python train.py --norm_place="pre" --init_std_qkv=0.0442 --lr=0.00792 --beta1=0.95 --beta2=0.99 --grad_clip=1.0 --schedule="wsd" --decay_fraction=0.341 --z_loss=1e-05 --steps=3180
Each number is 128 + 32 x the weight over its row's rms, rounded and kept within 0 to 255. Layers, rows and columns count from 0. Numbers have three digits each. The size before them is the row's rms in percent of the matrix's.

# layer 6 attention query, 128x128, rms 0.279, rows 87-95, columns 0-127
098:060150080132062074162126152067094066126121170109161164129165112133148149123125143091156108144155112120172105120150130143157162140192146126134177177127185125090077106110173140112120100144110158155189159140057060136145102158139106132162126177053160132130093132157090112120118160145127178145168135144086118123168151127070066206111118131148140157149093174141162139150122120078107152118161
087:129129112127121116126086150126123134198068151108134184148125154148165173131127130138135115138099160097160148130169122140129066182162101146079091140160102099140062077086163078064131108159135148127096087057154129120181189172148150169149193085055160088130155140162130175134125128123112167111154123142112159148111127132114143128051083124173109167137108156093125161149126128114052195129115
084:070083139141149150140128122089110083101128134170115116142164128140125092107104111111146194107093163118171110166170162142185112084210168104113092112127063152138105086117175168103132118090112135110114078075156135134106148157111143123129169103062171206068164153124128096172130129204121111090173108189136071105115116118083160142093112142120073111092113135077105140121077151154110114161133
078:089051161163127141134164077140126087137114130147193094168132084096099145116105136149178146144106140192068155129098127134112115135160160132125116111135072118131141173095185111115113076105114162112111090115105203179084186169162118080131144130050149112116129219108092160147124128161181165127138131106055146091105112097109080112144118090089086125151141156134107109142137091171154085118147
083:152115092110125088137092119152149127047127163121150179103146148123173163129065069128134127189144119134122151041178128172102128119133080061092115151111115179079137061158130105133084081133114141114154091131119100178138169139109071150119130115122134145134056154101084137099106155096108133166135121156084153129168150239125159101133085086147120074149098114153133133106095136154088143140113
082:143154123068152112081122125148171138140055124090146103124101123104152106098164125101141151107149079095157109122070207159170128153166129099081138146174149139145106126141053108120114147119132156123142099140149100145086094113081077101122102160118146191119138107109144197104140149100100150151059125182148136084150132112165167132132124115080122127094188101127060104135123195130139043197092
081:044157108162127104133148136154192117091081127126069182063133135161096084149113094132163118186137127144203119162174111162148181086185077102126097148113190126143116084148134143138101146134139136084120108113109080182149052090100126161117163172176111166134103088109124110096174137142066060104113110139174147166114084136112142152055130108128136104138132143173152150119129135140135128147121
080:171148103152106145122159136205134145101088178154125143148112152195117090145088120095150096078127128135115142133167095151127114061160139094123092159148148119140131140120146156140122237133132139128093196152149192070170114115133099103090149103188098073156102148101126085096125163124164089074103126128149079131144081136126085130099086140203142120106126142086163166155105166185137139067136
079:154060157119099163148084100056119087171134133121152103173126128101126193125157199122171109068127148164128146147117069131107118124100187101114120124121113139127131182092196101115133105085101136094114124097210168121099157209198168151145133084114125125159114176138118103129159158141182124080124138125077111169141085097084125109141123119201098129132125156102121101157080083119105104106127
# layer 6 attention key, 128x128, rms 0.247, rows 87-95, columns 0-127
094:098116178173139126141147136140109128114117128143116108091160122185141108078164148154127173088113094091128102133195144129142112126136164068085152155143152139070160120151105132075068080135179090101156115101140089184140144129182112148145151091102075176152094092132097113160139141146139170188089129162241102100146127120133147103092172113149114137157105131104135164135027116103087071140134
092:106154126130193080120154138155057113182095122141107139134183114169144097122086128152101082114092163033140143117133103183128133103112104087115125131128131169117082082092080154137070111131123138097137099073097146109150100106109145112158154176102190136110089098119117136129074215179158162173201118101137115111110152155065110136143146080113111119164119140140177157163081151134105158141173
097:132108187108148129119131164073132118120096174120096110159100121192135107105132130114075189103119124097137151036172140171132162156064143138089165152093106142104108125191112133115105136122155059113140063163164105127148088126134193135153178127169110163118158113041101141117131153192101160169151059153191110110089126144102092129130144116115107198154125143130158174123113114099127105103150
077:129171064135122097075154127130125187088172132142076140168175043088134177089142110131093143145135117143119150141077125093126200141131119132090151153145130147115175111191126096142108167145173118092093160177088090126123054153087106139113051152108124142142124127213133164074078140096108155107134145079086143156106145144171157134136122095142140147066183151092145133154114147123088153151113
090:112200113089130106090105111138104042128108149123097155143155103124122136097164145177110093183147125167100148091160129093115097180162121100094106103106093110218105137098121166103087186152144124161108141062108117079099149151128063126098132138066187125139153132112177157119123172068125100153091134109094144141163109082150137149121102112171134127123077045132120134094152193145113183122123
087:125147079111118108104125114126111127095151072165139128161150147091058166115132118170173085160154148151144101197107138178138098076148088116157096162101164103180122099115177128150161157154148176112112154139087128125127130061096115108147000096133117130112112130196195170169116140100138155118112153123044161123167112109132198145118122115112095110106127129137128112154145169150140165158097
097:082092101090164167101105133174144035156096036116138126151088119143166131075141112133151087126081106115122132166144155139146097075156085081157173106116168108122110130106143139149129097146151204130138115087088095096118165076177147133187094090102191110091078140154164154144141105115120165109076116168168132117160117123125127188107115196127173072133108108131071124159119109109113118135107
085:136104164117130091111129157186129067125110029127172136142133194138126069164159142108093118119106105079208158136113123126101122130095102129184182094146157111126117149091077167136123123102103114149152158077106126117118178097166130143101142117095218084139140095111162112125131117167109142139168131141134127110130109216117112097108134198151109115167065102145066098153124095129117134056097
085:100195090131093099130085107100111151095149177157094172112134152081129149133103123138111093152127105192107119134079082115118148145163097145121119139153127128142143113150129118136132202179111115127145145119051124147137086183100066174064100163123089077153087086156155185082075151054129073090125150118052145136130115116148160150121142059161154087074152125128136143140138149121116176150084
# layer 6 attention value, 128x128, rms 0.256, rows 64-80, columns 0-127
102:077047146178123091154070143136097152185154154071099183070140133103193149089125178119139120080106167120124182124136122139110142134119125106109181155124078174164099137081187135131143140102124127112100198113111136169143146141107143094164115193144161106168148138073099078158092076176080109173154117106106113133097121066165121115157145119134188090106130105111149115140140133132155082170103
101:123101156150138146124150165160181129171054136149180080154086179118149092208171135158120142179140108070075144122132148138119112119148132131107133108110086138116099119168198108154107151097157156179084098132106099180115143157152076124152142082168149086131104178142100142182149182117123109083113171059074138161129112141135144124127143069120168156104093218093103119142091144116092142151119
105:147143136137137185091153101156112216135102143131072170070106161178088182093105137132154077135104162117087143160124159120179113168132141159101161124117120142059139094168163091139138140174167136155126141071090075066155130096108097128093141126132106136086123145084072160094128148059095068179174111087120128112121142155101136129132145138065127139133083149109183106091135120117133146055096
097:122143079140166124152104190108202087113095150095171199126081140148102071133097137128091147130169102160168149113139135115123112138082108151141062150159159120091181087121142122131117105122174169105188097096168122102122139086152095180150173057124143098097139129127141182151163147098168173090142111122191148141180145174101131169170065083094137118102112155173133168082171124107127128110153
108:116117096110125123114145144116154130093137106119112131144136095138097156119205160156104129081108064170176131115058105118059073172114102134161111116134109131183119109146133137074118108123121188167105153123151164126118168124085228130079082176108115174098084108151138108117063175171174184180098080159103138114154161111146148149123156130087118105105208100161110113129156154135108104079131
101:178086156055107107101117123113121118130091091159111147131151136101115113043114121118169072090123126111178145096105126131106092126088107107122137156139140105208145150153132170125126120191100163071169125113133164113149157177065183111089120178100097182121143112084166042135094128179119152116130112167166095117153135096116178099122136106133102129133153073173093165173097165111118051111145
106:125172143061106147139202157118159123076101074142178085157182131160122113166056212155092109106146131105168149105104155153068121127111098096125122133131121157108128156121081161119114115134169122108197101122102096145139090093173159189121162129161140115123134147148104138171121135130106126052178114176123140097140096168148097148116073090191110092113138083136108163110140183119088165171168
101:127180110170141114133110098140116113176184199112142088142149122118104108100140131065140109084131094130143121112140180122108134143110116118067147165121133105144106128116072098101182128066121092147090110148073154118149132111113170116114157139063146166164122101183107109121155138081151141105123076144150131139137095194093048124135108189139188218076116095108142106131071110139211113083135
088:159131128121105137094128118146132118138158069152227122166137176090154125096133090072155185124143142082112138087099148133120185116067170146175143045118147075171121154162089157119152190146131101108120119175094112117078085142135094079149170169121098136098124140105137093153146097078130198110099156098159098146106113099093117122107138138184127173169156090140149160177093143192144140151148
104:120112098186100098153124146115153059110124183085127185096112112148150053116100166119125094051148111182165117156140150139089150126171111158086052178133092101148122102120163137120089125073152151143137183172090144126145121135148101177120176129116148143057125149100142113156125179093123145104150084194131108157166094102074073162179072121130140155081113146110169106124102128147168121096131
091:106137077188074092215182193110143132135156128118113139077146090156131140169126075128138148115111113144118060113109135105123215162111118088139097105081130123192144079142153112155147097084128201120128218145135155146117094124068144140196110126109115187188090132139146096171111159176160112151109154136096113128145144109117116132144118173099108125148151157076160141147104103140118134080150
104:187150152101109143050115110137125116167150111152074159184144180176170107128057105172148084106128153178156161102171123068146094090118133081051092119138144120104178103104122147131155114161195107145138077160129120135196153126146087176084119112049072110136130104118145119150171146083136113123127097125145126169162107141158125121156138118087140166123079118132170108133093169104105183101097
092:099107150090116144130150197102147052113166145183201061131104143117097131115096142153115154065118081201156107198118149124165074153141107139161134168121087066180131115104146112087130134104154073133126161133146111059137173147146148115134058091106136137096171116142171100152163096156134105123124153127157118177128204076098112156128128130170094142105115098172131163119106116087127138086122
088:095163139097162113118103054148138122163189088134131128157176177102141165099098135060136152106089165104132116170130079117084167088103160095154184180142090084193071131084113154107111155149112124183090156126076088168120141204140160093157147132086169117158093152139135137102102079097110137159102102122100105108137099149169087133132134106127141157113121061148176116144139193147184122152111
106:111120142058137183173098148135125089128074112117097159139039105134146075094135157158172132134097093159136109149106147173121103151091059128068121179122146164100164068170124148130149125136151168134203165129196129101134153160095165149093073173132088140072083145081141074118143100110108119119151086127174072120120130154087178167131085151098138122141100142113126122174176122122091110110121
099:121172079098075128158108156140143161156042129122133143119099127168086093089099115160169095189174114149147148069158161129113095083091124138089087139115119113116175109174133081115154142108160129075170105174157100117160120083123101133102177097071063092159130141073158163200153209089139112110122094133141143150127170161146141159184084103142120156141092174114098118127102105104135164144128
094:166114100161115096139104175102108062159152115162160088098083139107112107152083103055118119109158177170097101155155123072163109190153176138097090088090110111201144102079148096107119123108132155128109118165127150081131146112127116155137121077062117131154207112113145107157164134129151135172073144117133105148164146145107092092160147132190184189149128125046177092125082132126139129100148
# layer 6 attention output (transposed), 128x128, rms 0.224, rows 64-79, columns 0-127
087:172140129097185134134155134123157096117131090162119113152140063096089105192122114128115150165165181145151091158132107139112118072123147134121070127148155154176177117206110148116138086166123159103090159079101120171113199110089136121143024085145178156073095106145143173146105098151084147105107131159126155143193111127171109122115083120066087145085106059115157136129129139145125112166140
080:179087129121142060121134077170100153096144135127145090159112103171118172129148120149107125142101136130136171111160135103094175188118099109169145120138113105093140156126105166141167131136108156150136111143159218100169118136124197113108096145127165102093149147141119137120159109180124073171141079103098088136086150155151157084108144127098069121129149044078022151138184139117117102049148
103:128118109094121105118150119145140073135125092187204161221129125089143138081162137120149144169110091112151130192113179151128119089137123109147179140127144081130111103084150082135137146078147152111128135126085201120088151065148159101177077093105121161130140131171147143135129115183119198102122123129128084118066102075135124127140153145018108148156140152099086140179118090157147114157134
087:164142106066096156110126086110156143144166134186096143104156122080150129131160179145177089155086135153080097179115124090121146111121146147190145148109089122171127144105133102135143194100106093221115138178136112123115076170150157076094116167157071149163103119096135106102085106118127083089169147148119065093111138106122122152101114155213131084118180122125161129158121124112185163057129
107:177082140155149179114156096074157171192152139078117151097124059082128145103109047100143146140087124110132138144135139127158142155187156164093120140142151137085128110171139125101088154138162118133070092070096122138168126193124119095109206158127107134133140100154194077108108144115130094136132139104090150102118082131135078170193130126161067120111063157175129129108155079119121156177153
096:084165096182119144091157112125116170125094096123122140087127107067075136131109145125140129140121140141122118121123080074143134135188155127149103105118187165128149113145136109056119149136196112124119109137060098177083106130137069147158106233130105139143125156168154128161174068100170054098077110093143148158150129060171106156126163139096189082101107152149169114112181145155130126149117
092:107176130138111141134091097084142132171101180109161065162149180104064115161178154122164175143118144178095098143114137091160130107143178174182080126137078148111209118076119161173108178136096117139144104159101123099163083166190068137064163142055101129137158068151140088128165124076137093167131088185141158121114155104151141135132134106112138120125112073116116104113107124109126128097108
096:119114039121097127199061115087121111093091123171130158129113137136153117075109084174141133177143081159119101119087109136113158132129170097079133135085159083175139115158175084139160096154148103148157150120143102130154102132127104165137128061151153139151213138137125143169096162118112066178138205141036134119141124139152189154091155149101153077116063112156142095143132153145134135126135
082:122138111163119106167145134169116121116031165101170133071059163076138127135120116129128065129149097096134116114204080122130112128165079149151141145089180119091144124099168058166098132156115158158171107054128153146138146136094104192100120160145187088127123116128101152106126136074139040110119105153108156177156158146109148119099175143166158113114104144100140164161082134155107167102171
090:184133125089109175131090133101129183147154103100127147120122113094165123118093174129095119163161086152123125144040083160103147174054121126128131106125152155151158189104095094132174094111089124139062104157122122105117128142155119073136076124138124198216097126132128163132099140135100121181176079139156139153120126145159179139115137069177178049148126085115104149081100148176107162127143
077:139117160135148118077120123073124174157093132124052144084112101086137119152128080123078076137162176080116110122183151140141104096130126109091096104136121107147117111120129113108086210141136093114114161114178157084118136083155071098112095147160058141120182070095133135153117160085131105143170131103159164111162166174129156155144157146095140218146146185125096097148161204153173136163126
096:085087168124108167173110121086113118086152153158181107095063090117117106115168168088130141115139128122159068150088176078117183126088178130103131107131129130143115171119138105130190116093067141117127132150150153100064102158108185132172120123163120160129111160162072126155161120153164096124114050162126102142078110100097153143138188148112122172087199131124129139158122080168204076153123
082:157136125139104140147158161112193123113154111109181137094148167094110145122084154127095134100134076079088115061113035082080117128111110154096126140167148121088169118130088158157158123149123144171162109178134133114130140142081155078090164170199113069158141115042086139105099110127062150153139103132172189075105141157145115105153181186098133119148114120133157178139141102152157123174136
079:146154135129172055157111199120154097129099128114091144076124134157162112182108125128113143093122110184132164140119121132169152137102185124105112102177158157065189197174183094097115077088142106146103077106180123096117138140065118184105146073147180141090101117116128077112127132157144112159156113150197191137097091107082119166095104141080128140122115105100126140132161067128134090121168
102:104184124148088186039151129131103195086154129162152088128135112088117160123091094122167167151128099143108189138092126140110128206119148161160166110139105096106077159081106082093123131169084092136123143093116075165128080153135151130149142152134147160151187067156183183147105078127140159120136143085119153100063203111137098143140151089078122113136141180078139130093108129126124103127144
080:142083125114152204147101121129107146158213102135109146094108105128148097140142084122115156110134152087103066169094107100144104148115171132183152142113134080090094107105090121104173062109111107159207126131099154087095087133121146163157088121142134191133178124163097039180110108143129087128145167108109059142143138102140202134168200132162157145149147157136120103144132093076133122097129